{"n_kv_head": 3, "norm": "rmsnorm", "parallel_block": false, "extras": ["learned residual scales", "capped logits"], "init_std_qkv": 0.0259, "lr": 0.00977, "lr_head": 0.0037, "batch_tokens": 16384, "seq_len": 512, "doc_mask": true, "dataset": "wikipedia_en"}
Each number is 500 + 25 x the weight over the matrix's rms, rounded and kept within 0 to 999. Layers, rows and columns count from 0. Numbers have three digits each.

# layer 6 attention query, 384x256, rms 0.165, rows 107-127, columns 192-255
468524516500524515507481492494508552530502528559517507541516519516515448481561524510529438477509530481441468487465497492474490563490525493483533526482510485548513556540487540501435504465479492
485439464497470523518496471486526455494537544540464527497488557538538525535461486468479476492499517526480468496513515502476514523519528551537462513464517480517521483492475524467476521510468492
473532450463520453540496472506500479413542531449493456577495483530465424521499511485506466526491455477452457497484472499467474425514500452548533446584471520518496518487472477454505538504497536
474505526513496489534516494459456478505545507478526549592516503492493518531527507558479503484490465532472539522491458516473492498531470490521484498509486486482461495438464506500497463474483511
513508454506462489486511498534537535469513516575486501517550444524495521476459498568518531492495552476471463525477439572523523520537520472490448473503575460497473478524471473534462473502463502
532499472501512466515449463510532520521502508523466476521469487508487512503488506532574480508485461532459485505544499516485495509497463469501496542476486492535525494504514491537485516470526459
478502555474513547470493526501504508529486550495472491517479525484459527517544503495524505459493480475484509546456509544476545484486489502520513499477498538522521515500534490503528518516508489
552515525474478482494545524509492542506491479478469476540524501488510520499513498485526509484482496503521473554498463530461557463494498517518484489512487528496526507515485503524491498425513518
536483487505486518528506501464500461529494510475499475487531514468514510486452478521474481563519560535536507504497518540504537543489497486505497484495519517570492569474485523474479492512496546
494535493452506507506475458481483489472528497489500477469555478455495494508547488502513511481531505494501519495525500480487501486521534521507446509462523547504435551500492488482501511542468517
556484478476435481547483515485521493533506446476496501476494498513504544492481460500515473530508523536483546524510504516512516429529517492475481501507475463522486472523463462469527463543489526
464472492480508482508475529447492503500489496511513526487509485480496460496514485497492494497539489525454537526504512503478522499513448477471472513506461492495503540520502498520470497476479466
498481456540470488461539550502497510482428505499478459531556509598484412503478450572452445536473563524505465509457522570460541447523525541560462460471434495458439514494435531492466501503533458
505481493485529519469485483500497479548522505506453497505508480489540517492470466463508515524537472498467517475502504529530529532474530523502493486461515516480499545543505499504493511486510508
467466525465498458466499533538515542545513529546462517444463502546482478516549475486495513518503517464395503537461507498507494471506505526532487505464520535492508508559528500550492485479514498
539493491527488557541497513478436511492533541487529499522466502470489530497476507468510529443495494498490523535495514471511503460501498473475485533474474465507542561536478478527487522501485532
501462522519501500476460502512504465516473507484499510460507517534484524503491525506503534504496483520516439493484500549464489481526500464511495492460501504513490453474505482508516525501466536
540482479476511515481523469524495561484495495497490488494531498482509491527481500485482476514511534473534513479526490468521481553509522507498476489499491489529467559466511513517533539514505468
480466527511508488524505548512521493500501504507561506487520471508491513479484483489509456513474482476502471474471510508453515526483536496549547438513479502480486507460511482507455448519467497
552468486511511521477482487470445491522536477498461519493555485517517460510523487468509512463473524499508492464450509476563510489493535514530474443462457513477510483510454481512498494492495484
465558490505516443483548512482494458524485539526520471491492480464513457470499477501516497545492522472511474469567499499475490460481552532550460427520502533504464459521494468520479504459463522
# layer 6 attention key, 384x256, rms 0.159, rows 107-127, columns 192-255
501521548467470546517541496499481509490482527509518484468532483442494534538497493487517510492479483474501503451480446504555535529516505492475541530508508459501544491472508517536497470479544517
523525530520509482494483511512541502504534446474522494525489474523495532539469498484516522508517499484499515495465450547485486499517499463494495502551571443497488507489524497558497489523513466
538491586543490492503512496492481484566478522525529529451472465506510571478490500582477508472481471488523485468506457498474479520526444550471487492498508484497478459479500508463488459465510498
477511495482515496473520465487480422522461539479518500560518521510476476432439472506553500522490476502554504543507512521525506510461507483520474471522466481441517484525485566518469478474473534
516490536480519491460487552494565485518491509456489505477543578500505498497498488442506533486480500523528497466516573465493537523498534489544466512470530481474515458491470502438509553488523476
498499497470507516574475461501495496505521512438487528523523522575546506502471442497509504494513439520494508499485467496482507500488513473495524506480502491545507516435500540506493497496481510
507486478500490523485524508502487526451473469521427530519512532457525528534520432543548521517537500526478490482503482473488555511513464494467470508481482479515517454488504498496504480492467502
490444502518522513448560478445445526480478488532498484475483508506556465479484516452521508477507464486527495531454547499508457459474447512477568514521484509487517494500536459514507460487464521
552502515530528479477516509473464502513474485543473487506533483518494505480533494466458490481508508510469512516503495501478504496534528522517520497489479527484476527524521484485512529490505530
475539530505506466478492500488515482490504536492528485443548516472526523509518527563459509470509457556481487478485456532550528492458472518529464507521498494525495467545507497512496459524482549
471514520496489507499521511522477519497481464538457471514511497514515527517488494469533476490496506506486458503507555448479439509535488499489516489514495492475466503474526495483504525531543540
482505508473473522451497493479517512485478501508509502488538560479483519501461515507579476503467510495478486469475481522549517522509503476507542470522507473500484499537518553495503539480500518
461492506525528547455468489417543543517509502476533530464459538505434459520537571539554539527542525447503500479506472558516482545479469537512490578463468503508478587505541533516520442522491531
545526501438459491520541444486516530480501540555476534496492520450487481481457478505517535487471487479503479516498530507464531543437466481481499508487512481476538488523493482547476517514528543
571521431530500452565431524442530513476467507519483460522522516502490519546508463471488498557457489489516472478475488528483541520448471487425518520485527447527515483483516494488508470463531487
444529466493507500475468469547485472474509495524500547538402516512471489524530473530497519502502509454517516528464438544470493463515450484503518519485525562526560498512516495493556531487489539
540473486514495458437512467521463491487504474462528479474482465507527502545523496523510477486519509522494503451534510492467514556523521489490501534442457470483507514502482519478500500509486459
491483499499507509474506530491471469472500517476495575484511494512517484459510462538510491519577484455487496486513491516533526493523478498485506509521512525465536473483509461517463512498501529
538491512460468473473493455511527493528518494491464495511513497494468462473512522502511500464485504524496505520489497476479490487472488477493471523506494437503506499474517526471505520506535495
457572494472493458462471467482527474513488514474466460467489467490485504516539478507500491519489487397436508471562466505477510522489523482509537517495516526466503449456493501476504497523511474
499504461486465547526460500532539506542518509517506496485540557491514489480505521498494536485520471510477479497480457468462491539538512459512453501471462503520486549496551488468452495458499482
# layer 6 attention value, 384x256, rms 0.163, rows 0-85, columns 192-255
490493443528447502521536506488516513513483498457459490485511507538466526536532505469471492534493524492530514476497513531505529485499436492506492541502488484477482510488457501516536500487550449
511462500564490490512484491474505507464478481470493471495530537552494478494473526512516497489543470496483468486521518516533474538534499487508474494419546504441550475473495496490517522482516484
469492476520490529518515496492511486482489503490497483502491450515461503487552471517554508491497530505532516461479479507530522516499498504525516526519536500489456482469569503489494485498478485
541485494493502531453474528542474491493486498519509554535494483499494480490499517468519488512516499531529518479475504526502458478487517502496525530510505507535509513549495506496563503444474486
474522474485515479496493531471498501506481527519514515552464524507491505504462507521547534464457530460526454448523540476454459455519498499490470489509478509463476530511553478515515502494492488
512525508570523503480568484476511518479458538495482502524500528511470467501492542542557493466527487556469500536525507515509479438539492512540443490498512548525496489505505465487517508514465543
531477497522472514538480471531454532494528527521537470511519494487531500512478510481526482503519447547461478474522477511492523513454474472453467450478503480503502489485504517512512489469509445
501461469503475487516501527464479509516458539525476475485526505492503478546543482517517518543510488487439473515542485499535509482441522479509501516482512507513490488532514482523494507537530508
516473523498504506489509529537497512450506480462472499470532484546503508535532496506485537506488491538487486524476503506478465496536480462498474498490474468536475479520461475511468535501537534
512483488483474508500532515500490468476515501510496497477502492447512511479470508530457473483514464527482538509511441489493442528502541483474540519524500495479479513494521520481544497536519465
519515516519521508463470480495498455512524514510476508560524495490518513530562482475494516447506503518512484473514492535535497468488478505508500484485484502512458462526511502528458525482510445
514519498478534506457498516490469479521496503462495425513527528519511480483460477466508518464506518460543500489525476448479503543491473491518507520550498530471451529496521473524504499532518489
478507517551512482501495556474490494477505523515468523488510464509539499509462506468498533487461480507492515501527497499506497510542496514463523482524460484495466526481472470520545518513522507
515471499501491493466510483513530544506524460530508535459476499504571474506511513476532518480496520524495487470523538461515518508482517481479521516514539516511515496484529508463489547447480485
503517508521501486490476507540497540536470532500487522539481459499471458491471482480508503491479543506525499479558477459539521465484409507506489506515510532500541576476528514473499487470526491
470524493523521539544497488502543507483523482472519505525521533488515481468473510566519482447514526491493493517472459491493505521525499512498524486500464503499500502509500475464515510528467523
487458526490483529514470534491545512454556465482487486482520495478509497508476544495531496473491510526540544511532456509516471505508454505541470535503537495428496531520477478500485495504526497
481541499470552521525571487480498491551550502500526511506512522536489490455467449516534490522499480508484472495513480464483473491469550526512501430556490506489473486484498548517511518492498485
483483468532494504509523512471510471524468524515556529465508541514568568546504533490490480551476488489524487473501543504518469497448545491509501467467482474535511483500449464519548513485513491
474510544492486510512524489544472547500496494504516502454484517523512502490479465482506511532482524442486444515455427484501456495479481513496495475485502476460473534541504473444509515452480501
559498498518519527542505532494495465520481496516493473480490486497477517527504507433495527566490540488522491504492473476488534485440536509448533472496515511537506419524480506478491487499523522
463535515486533484529532456460541497466470478485507504488538504510459498503464493460480537449510467511491463504494442509506505461520504538482500454530493502467480526522482509487501499544504535
519478530505515495477484504496511483501465486478518509468512464499494509488525500493503525538453515496473533503496509455567502521496464499474481528487494517514493504502512496503508509466478456
489549500511517520468467505490485518465517494538503525483483491528502526486489487514469522523504452497500480500477488490495476488565483486466479529486514515479470563523475504492532467490481514
483481462510514472540508488439493529509434500524482489475511532509499514523478553503538500500496499484445436513502523488526491495545527543522434491493438499499483518490504507527506516507501484
490488533499472496481465530543542493493519497472447500499507523534508489453488513509508532489509507531526513482504518523521453503500500503497544511469495449480546481539498498505515519485514503
512499507471521492490501507516499540523488488456509473495453486519518452477482517510507489464517543496485519498491456544520528530482451495458525517524516492486520500481516497502526473471494522
495503507550491491527534489531505493493534486480543532503547505529504509485464522508505478501485536507489503503501473481521480465476545497483434468509504485515511471486478505471491537563519498
456495469481469483528481532476474501456478533445485467479480499481530474502457466465516471465504486478480532452487510475483442492460517498460542483564529470536481482455507498484493482474456545
502486457472493516497513494523525524503535496473455516529583488514515481521490511496515517495523458487518497504490464531495502491500530503424540513500513460490496432505489464489542498509527486
541487485527444501464479503520497544511505512544470527494454486531517542497484504527500522533485468536530532493483548495469467455503483477473529482481439489499501510495519505537506542499498478
476498527527458533481497511516449487482513511494516527472520472508501485505511468461501490547518475438477537488457470497503484479529468489518517493437485451463478528513491544497555485501531502
514509495491501535476495516499470478462528508532541495475485548440543498469476516565523508466497478487503498546520511483463533515505512490460451516538490545493506482503474459515512476514484473
502490531467480485504479518480516520514446471488561496496485516507471527463482551507484499480516471477472526468490503483508506479491526500525528531546511500504528507501493535469518483486512518
520478502504508483499453524461518523502492496493520517521528516542491469493526520489507478476455529512496495488510483482526527505456526527549471516530467486507517520512502525494499508503490519
515534466469568502508505547508510516500508488467496487479477520482481490513509502547508508453479505549515479502512485519512532463521469513482486543513510500486450507481451515508504468496515556
538518511508485504499498511475464483552512501499473501474501587543525471549501465522516512492490477499507500553485475459527506490504487487523481467455472501534444468516467509435521482518539452
517500514486522507516499495489503552486529519507510459477496523478464489503540489485529458490511569500515461468483518474456565523458474470480496523517554507504498499503480560520530493472513507
492481493519486500520480490484493486501524500476499470457498491484480496503516482467529484497488503497492513558489498498518491492468529478494518516504521548540432500536484542530471489499486492
495520486547491479463469529546533504513472484505523515484492495515461524535518487487483474521466537470449540480515555458516511492503490465485509477501496575522527517497490509482492515503476509
502512480502473494491451506502495510546476487462489522546506495489454494558511495509498444471530445484507495485463550495460510494516488522498525511453489488514462488522495504486543486476474455
519530494493520473483531507530535485479495485527522443476520442503553475470517504487508493495538533483500537501466505495516533521493503547537487475476478507515461535516541481526483509508432459
495488514541483498542485515492517491491500524441479495482510557477506474478471446496492499485538489506489463518490472523489538523479511509522538506456507499500484463511474526475486459566541535
514530508492485494505501484496541494494539439489519479518530565498501517487481546523506529565479514492482486525493499514514516478500491475503526515469473513510472475565471504480530500510509527
502509499487540505492476488523537489508488535529520521478507492526445500462507474506529512472543447515514517499517514522540572521512498506456527526475514465513533479524497486525529465529532496
546483535453486508488460461499503523517492452505521503517581510555474545483522502437499475518488474477525537527518526481447504488481479498499525472499520485498526508498485493527520469499534502
515518486551492478461482527487526509514516462537520537502516492509543469519505494497511466509564494488490532504493517461493484489466476498530453525521537587461449531518468471491461500513442474
473509460465507457511507459550538478522501497538491477446519519509467521472501489494544494499549522482525549466467557510508486522497469557548479487476483487464492508471543498533526499502528439
489502511512463524505488525458546485499457488492500497495491516480511527477449475487502525503457514485495478486458490526502507521459488526521515459525512551473478479519448499528481493477512519
499524490533480473516496486443488494522483535516476500504522527504480468475476478411465464517501555525494530528516561493492511508466512516481486481518456523517480486488503526507503496494533501
462478498484533515500488516501525485501493454525529500523541500491508516492548509488449491524549548518524490527529496500532519479497463536533496486522493489512498538485516446444491511475448498
495539564474491485501459511526524534477550518460529502510457508479533488498549520495476457484531533508494468460502510489469531446502460524504506515499547477494491490457538506483456511507497547
476479477526473486493510466489504503491514517480503504551470453519530507528486517491463524554540487514502523420517471500453544479496487500474531511523507475473503563518493487548479495500478443
513503505507505528500505502448512485493503450496512499483502492506531487477467511450466530482494466491519494479491471527551514494498438492505487522478542518506515488493526490523468462461506526
457519501490499486547511513487475528454506504557488499467497493468495536533511527479477451440522527494528500453508483477518481479456543473478499490536464465478556492437514514500543502499518503
455495484490472523505481509459455489508493490547481503500523506450502526504467508492539513467508505490537518476528453496488545495534490483462513474520490455489480515518494511526535503478482481
532475537496522502467460487488552508485500500492474528478535492514489515515519485494580538499473474474463497523487535513518518516521498536504481475482561530498566478487491469487492472432497479
512492478489485469566485484519508511485523499462478504477510532500503469461452523442499550520488494498482498533459553507486546541458539513467493528488545516484492467500491484481442510509524533
450499463558512483474478469508496475524491538506533522479565500532525541452506474480564507485516500505454520495512547503499474499490484511515495512567495455498556549510516527502493503466482481
471523476460486551517494457468470478535493552498468492509532494509504515467463535499513504508493511459491495529499515475468499530521516510500513519515462532493499494462499481517520505511534491
510533520541463496514484472489511492521494459517479508514527460530477533509506514465505517500504454498501522504456475484508512514505474504494502475503501511502469469512475525422499474494520471
537481497479526483511473520485521548494526499507510532479502511553464512532438524531539473493484571519479509465521526515502491451488511461502468503454546526452545531491520475485504520501493519
491522452482491540518532465499462508482483477489552505492546512474466526537462483500482471519514499478457521512515516499547482501569501490502456491465535472451483537479487502504517499465496531
499480487453514535493491580527500477468552477498505527503519490477514452508483535460500451484509481498550522475490512509479459464489534473502509509472536500533477476501535511523478530511512534
459543522536502474533492504502520515520522488497535496533456503512488494523497552536528514574508526478485479505451480528513501507485496500502538510498519524510461502483505526495454491519544517
478469513514465499518494487493513506491503449522520489467467555489535521507510512448516498496496484492517502480503496528519521480533511512531550502484506494496488522506472485542456513526517538
534556457534501491473511469509458438449499518525527494504511551450495544464510533481493498485481530454489483481515497479491499535497498524549464525524468541455492498490549513522549499522525527
465504532475495483498515473513515527545496516479499493519511434497528483440514516544475496469542493493531477497508524507494512522496487477501521488544532511497472485493508513501549496485511467
482464488487537515474488534529499470493495525462516467484517497531479483494516500533468520513526502515523499519479465511476489501461520443528516508548537505502486447478450506481528445535532493
492462500509484494520517503512503531518487514511503477484501444494475515541537523500491490515476526497501481498488462473507510501425469517519456514408501493513523474520453459484482513528491447
479522489466495513535449501484507512521477525501520505527563520490520529522456475498478543531477523471493462530508520505490514528472502460447528510541513473518522469449507499510508561460522517
486478509479466540517468500507496507511498484531494479493492455498442468502433493529516495518476470528495528504502510494514476518478517509479530481510456485527533499521513546530492502485470496
500506519524554487479471504481501459481546522474568480499454508507507498533549507502540491490501514468504536519477495522498510449497507503519518512490505500503477527521462518501508459497504572
534473498518484461494495481521521515517462508485471521462536462563498506495461502489512515517486516480526527511481495457477467489499533500490526457529487498457465526507511499528521468491534501
498529510531494484523510475516519483505406554484520537474452529466500495524506488495515506485492531484467495507488546466533489513504532512484483509485484563547519533527478470503522506530496496
478484506539456507574487466528462543482531541490540487459478560488498495520494529487537468507506529471562457512487518465526536463514489503499469523552519472482485498466518500484487491457472476
529516515508468514507516508502486551500518461483487469536473511535478470435493533514542503543545537471516450482525524495469465483494483484526529494509491500512457528495528506482488510507458506
535524534451471473496475499512519495501469489504482526498508505497487525530510529501461471474508499513491509498528490515516508501526509521481529479478505535531534517482500499474518499465487493
511503538512527466479499550494480498478498424519495496511496514499517485503498505465467494465473506555515555488513530537498515469508510470451507494510499514560498517520468547519497493492471466
501494495471495518491534484517530508488468511527436511511467487565509512441543513545504518528510480477527528485471487483517501505566512487465478481505452503473523536466478491504475464563503517
497489510506493482506533421501452521517480489466452525497488453546514485452502514416514556482480470507515475469512508488491536468514490517516533490505514497486505480504491489489511518490468444
493496498501492486494492520475549485539426453514506499543517541525512574508517521423467514506502540484493469457487522479453508493519539465449510478577529557511491507485486524508485494483463499
490483503500481534501516489490503475484505508448448505483553506511496500486547519485490473493475502481502483500466539486529490505525505484460467518473501513533544539509519517494497500512482524
505535517502541489473482513492523512492484459491524541519505519496519462536515496495450530529538503524442493490526474519483525541470494521484538485502466541539486481489523463469481508479435479
475538477461500528517452502496472467454521552461512479489512538521526483459494493508494542483460512462472478510520543480493532507547530487471508482489445471517502476510508517478526501534483477
516513481493500547496499490542468484484550486508488478523459488460492530497496520518533508521503509480517477469512479541528492510551494477502528460521506508517495468507475508514529447463547558
# layer 6 attention output (transposed), 384x256, rms 0.0994, rows 0-85, columns 192-255
505500416490547528502472535522533546536507470502486487540498490526494490484535505489531445502478537467527523485563494518476481495454495503484528497493468482478512536455517519521488459537519480
477499516513500531485502513493469521524545480531465520515485474491493539454482461497552493458497562500545485556556508490483498529544503526517482493480511487480498466458508480462536494512508452
459524448468557508485475486518516498457462493506514483500544539471458440516494492547489467487496462490492485494471515497542467499479458479517486493506466547491488481464480520490510476472487516
471489510450523473488499462455499488545503515490522519507480520496491437489487501481481499497520440502495489468491493538523505486510523490496533506489477520509495467523533518515518513520493493
473504506515511492491499506486496484475500469497453468539502514461490494486473512490550509489499481496473472503480534491527497505502497491525478507498534491467448448498502463495484477482489483
447485460453475440522496470492499540515436442479471467468448544477490497489512466490489510490518468500496484473516513498501489488509462506501458501563576553509499501533501494534505477455475473
553509489508500546535486493518455500547461519508508475489461483484477520504528541485513470504491558448497507511516465482509526468482510492513518522476509507491518512481466493502473524449445532
578510469444507470523502475512558519566399472501531483456494484518475424515502487486529488527486552512490467516545512528496475510529488470501483523516547502506506495467499494494451533500480541
509534490543506504496471535487525531534508461511519501460533515516487491478492490506517540523500513489490491486474451482503494485492495483464470500510502501454536494480514488495468531485518496
538486492530531514519518513483481494493473508520488538528468545501474537500524527527459513470494465531490490531482493510508539534503515526474532518504525512503551495503507476442492444468539498
445521491436532466480491475547469497512492482507483519518472527466493481490529501497501486452503495476485526461488496554495519453502531487465503496494508472521479478495476485549498493496499534
514445489530459477482498517483527491489489548514512486503488457478512476537478498473492516496483507505518459508510517534514488513500494471519507499488554454512478489513480512545513539501517494
503486476517468505478516500475496475436471540515479470532504466502493509463494511489504505529492487459490471535502526513486515461492511511533493471486531473506515508534533514510545466508530573
504494554457515469543508509509523536495514518463514481533520478510505534494501493519547496475508520529502481470476460503501526527480511565487524536474495524492501519481499442514451445545491468
504489459469497486495510491513489485504514516462529541519454511516489475547516512430495501535483511503535481473537522479558483477474489490526507483496493473502506495482482501498530535483478520
514492502517478536511492524435497508510503504433524501500525484527520480495532491531472492535522571494493497532504504545532524511488543520547511537445443544523471527527509519491493468451480505
482549505442557549448490535529525520438493489519488511505516488508477497515459517502460494469574477503532524502503506507498504522520427529505463526472494440537546481489513460504506453470550502
528542487523513485519536497449498511443488503471484496531473478488489463495479477480501516490517515512506509477494529468458546532458454457485522471469526526509484496514489529493507479494530496
489531496491493481508552529505522484485475491467465498493475500504528497477521498506463470521510501494466546550530511478483438508533508508509507480486505454497519521449490491491512510549473508
488449506498517474470465538471515483503463500497521466516424492517471516456510525508472518521480549477498504534502547475505513470529534486502487502463533461543491480483502508508508473425479499
515544493550520546543510456531470544483517522466454461495518482505529493497553495507487472527451508519497504511498484497509460475483484487499507465519540529507465499531427515486485500532462469
519520508506501555477499470491507473409485488504534511497484495458477483450470517528499554519496570520522526496488519505495507472495556489501492492491514531460507520498503517518507492537486483
518487500514502465510520517504471469494509493482488519466479487460498498493489477483470546476512517516477514529482453488496508481518540526524494492456483511465478494530511472464479531499497461
502484514488477495440493483511506512473489465494504515537456528539464521482509523535517489492511531524493505508487501492497502459522500531485477515484546475467500518472527487496508478464491571
535502506489547516494514487478538524526452465528529535494472491468465486460482503512487529497501483511464469497480516471461508550546483571516488471499504523528477497499472469511522512512485510
512497510509495541480505490506473508522543498502483492487547499496462505486453475491496498459528494518473495462509481471467513521517452521450513490475464531511511511491498470480515509543468450
480506475517484481502489513459510491546452506509480494472466477517500490522467473475476538473482568474488456506496460504497512517486505536471491526466498497510443499512476530479516517469468467
458546496498501479461502472455469450516520502472531456504550500480512466487481502476527512520519539515556494493475543526498465537494488500498515481483495519506540518527498526517494493465510460
514508517478549515498512505508475448496480501542483468498552486484504483522500552538502503507521551493479464539449507474514508459493541503476518511462512547515496504525487538505480494506476520
503471541459473510509494536478471509481507498478483479524476476517542512523478505442492555494516508521529483524535529521529496495522502511502502493453465536527521482524509469519496483508544450
511478478488483483512494496511448513492510497482484511513538459504509518469491500500496492487462491516525500447547491473500467477507487499498495494503526470473519505480502487495505557536460558
499523562480469483535497522467500525494531513473508527540436508514511508473503484460538487493526545525495526518538477471488518579514468527490496495516520490463522496502506545532500466497529488
511473515444516535480483498499531545511487521482498507477524512500463527485533523530469528470495488496506449478540470550463467466501524516484522503517489529507495543506497438488485543507493494
503460495515499483497489503525492480462508500527550542523525507478454470565511496466468499490498509519503502505468494425519461525487514519481466490512452507519522474540480526481490526519502490
507496484508503477494505478505508518538556494518495521531484495524475489508494496442518518467507475482470491497501485476481519502444503544506488516495473518491518503512518507468507482499512501
510481471464490521526529533510521524495489490479555474497498529534445518501486497504497537489555525475494514540519490504513547490440516436446511522497497504505480500495475470445504502530435500
516517495511502508539477531489508486519479518477493457507501475531452533573520522523506466494522496501512539488554493438506541527558453492501498562479467504483514529491499503476533515489538508
503506493488525484500488431518529513500507542521497514517507510484550511521489543481500462513517485537527491481509533481503508530509499481508491496523502478493511505511475488521481509470518529
530544494502490506534510504539509485469481491485506458486495474564517489544515544537454540508522492483476501498483489468488541495500508495484464484475484480511504507499490508477471517463518505
518492517494529465543454509497531492527490472518499488448521487509525522500469530498561498512493517501488527463482513499500484481442502503555507460523476513533496524507527504532490529547555516
553503485491465488543498518466501494488496456469472513489487521508497496519495509493474473501512517503487535480494492520491524497528490456505545447517509494497449462520510503481476552553515469
496481490510494500495496471517476490488477537507493540486483482527472500417522449512525470538520460479491513511501495519488546525461528518515481494498492488512481554466504521490492491472509482
527550476506499507517485497492503480529471543525535508476496514546519481538524511514494512506491511533497457508504554527497519522544505510451494528526489488545517485462499530503543460475512477
559501499567502529534504513498488499503478481483527508528536462480507504518501483540495521528512500490518499483531547538508521480487476518497495540484472493481502459521496529466515497530546515
530471460472496510499496481458502526486490499480517515459517552514472500473466465482486501493480512475511498526519507526507502469495497465471511507565467505508528518479512456481493543551481501
544476523458446516485557506475508497445517500522517493507480523511476519512498514457506513465477533509497553460502468517480480490473497480557490496446504464503535493509503543496505508530480512
490551567451516489482464520523487546497478522471480509482467504527519495486486452533542505513534500544476509475450482502473465471473500521552483470525549501555457554521512481541472510471531519
453521510487491507519502490455495523467503508515470550501443505521478541492474474440508524485497475464511531504472538456457532519479515469500500488474489497503477561480521504492515491465505440
490514516540504524455476481521468473501477501498457472482525451447525515481494475514506490508486525552528501523509505570457494478529536522505500524449471514475499478483488521528517521524498543
482470503489459473485529456486503520554507544547489480496539494482481473530507535468491532488524529485483521515474478525509480470536478535508531480517517495488495516545483531549499525513492535
525473535429527475486503506477460494501511505476528592503471525484501473458498441514504497492540487513517485442543460494501454507463455485507519514536461548510461498485507466456491523511502492
510490462514477544498504475538475467525548481493497472485510487475497502511507526533536461493496496484521493500473480543558477525526460493482498476528485470524489526518515506469471489527465498
476507510472519487539448477522480503481517543541545546503497465453509487525454492476500489562498513532502512448505516526459501497439508526531530499520549468525481502477494499567460502458521490
488520550469516497438506481520468470478527494482536485497519431481538471513513480540494515517492536508542493533478489517489474462500536495505471502465530516518458489474508496519514504498468514
581503478467520529506536504493493468524528495524515511538508561438504533461496489487458570493496536447542487499513489454474451515504450518481487516487491585492479534510511510535447484488456558
455507519513503552459494521497488522499492507542532449525513494469483516523512533516468455498533503438470517530575506516496457499505480472525525535479463495491533516495510503514506528492473484
523551520488546514496527482523546503495541490472471457483476494482486524504515493493543473508502472469505482521514509463450546484522516539463458498476469479505507497523516492441516446466492482
498471527555512541514484509498484525529508528514491451472559474472491488491513537505503515515502544502502515494459518515495527470511499492493498509541489532519558525483495523512524528523493475
483517486472550462488479495526506470483519506497540542508501494490491473464485508469504535483512486466460485470475536479448530522537489481529526485495508525513510557554512508488494440552468541
483446499518460520508512540515556530480489544515508504462519507479513428515461452453502527513511518483488507504464472432503506476506456516521475520467519498493522503526490521566492541481505532
497518506481448519493521533523517481474517475482518513524492478488486504526472474498489456497475534524509525500535500432515485453475481445517457466512478505487482499518509492494531569561475505
487506511450519536486505491508461531533508470498453510502490510483494504522471481499500524476513490476528495481501497483482522527557488488488466483543487506547536482495499477517567491465488513
528483522472499500508497491463484514487540461493493514511432509552499480477524526505476553485553494455533512459490502468534525547498527521532561437493475481495495485537506484492523486478484513
497525490496531534483511531477472456474502460519488481493501520498504501472514497506491539524550447475497464516463474507509483491524478503486469481467483502495531507443484460497499508514527464
511485472545460491511488512507464485550524496472529457521490480464488516497478481494529478519527478566524513535467526550492507497518465480481511514498512499519463514544488482481463512454506509
480499520534495472526511490496504512466555443504496475502543469537517527500529501515497501537464484492518502516466512511500503530481506490474463509532497499516494549456486496533510508495485519
456447456490519472517461529586527479526503505538505498480482503521468481477534515469548507508488475494512512503470506530477470525450483507519495500490510486417480486486531482552484488501499431
448490504542479513517487518527455511488455524499476509518529537451519517490473457466484440468501453515470512516477503490529469504487490492500521513530495488505502505490503518508529520494587483
437492523506541504473488503534520485493483509489507482539497529489465503474474469495499501468470477513474503509496550521487479483476472462477502482495531468504489490501519514501508536498499502
510535512464488540510477512519504479496419501453489487461515512534547501471472526544469500553508523495515514520492513503521476485492440486509493519488509503489498503459517499547488505494486522
484476498485501515493522541532468518534486568496474486489543513451550515520517552440475512478488468532539506522528476514512484467538495498457509498510438514461535472473500503472500540559509476
505485526501488485551513487495483535478497497484556509507553496491499483496465510482515534473521548487520524526521501495461509477451515512522464528513523522527470493564512543444457523506534496
499504484456477502519531448490524485480523496479527515477440459532496495471493492514568484497522436495491496478501465529486486466489520490512475520469521488480477517528484549525478497513461544
475513516496458507486503462530488448471510533529509516473489475520485443476498488485515492500521497546524506453517531488531485534534511517516516510468511498503541531497496514492501518472494507
505505529506485477552528487487515527503462470481509466430548564502541530566485462461477496534507509504485489517500487477500458492565527527524501478514495544527501550475487494561489533483510500
477500461442548509505485507492541497479516479497511480507517483522528510488498516508465465501509535483529522487511505526555455551495472531517453540502456519569480506494493510509473516481441481
515450477525481529531483525513493523543537516491491480558508487557478497499549524490502475518494520522508522455506510497494486503478526493525479450497486502510483523508506494487501516491499517
493494479482493503499543506489463489513494513514527534467490536433496477498512524515472482525461504512484503499498507482524478467526523506471493520504455496512518486507509489477540568469519483
491539525517516481505522504482467508534535470501514527532501541514493534492515503489489527494531510541514506488488506539484515489493513515515533550510527490472506523524500534484487498531548495
478501510500450490471503493454509530484513512531502481501499502465491481520504490487486476499463466505477458521491516427533483491454513534535514493503515506530500565494494478490505502422477484
487507485518474524487501514514510517525513514555491489506487527487508497485514476469459512477470534507514494419504447474459497476504487577471540519488459569490511518502498538584505505492512533
563457553495500471496519462492501498522498502513475518489506443421487478477478515532518494486499527497510474496483511544464458495509550460541553436453495504525499516509514529501486491515498507
547506523442508491519500504485530547472498421473508453517497489493516453510497543508470497481489484431484469507511482505431486472458539506509496454474467546487497511501491512502504498491514513
504502502493504473476465503474499501518509518485460490550517531504512477497526491507479529521486539511467476490486510537506525496526525518455520451485469435526488459490512446525478497488513508
521439480502519540523505539499460473497442511472530483515516521511487486466486519513493454490443512514457441480486521496431521490519515480525504498511480483476504518498565511558571507509518503
549495492529496498541475500531529510501525484453485454487507495506500563500502522463502481536539487479494480533521519482501490508470500484514514515529502515497473482529487480491525496496541516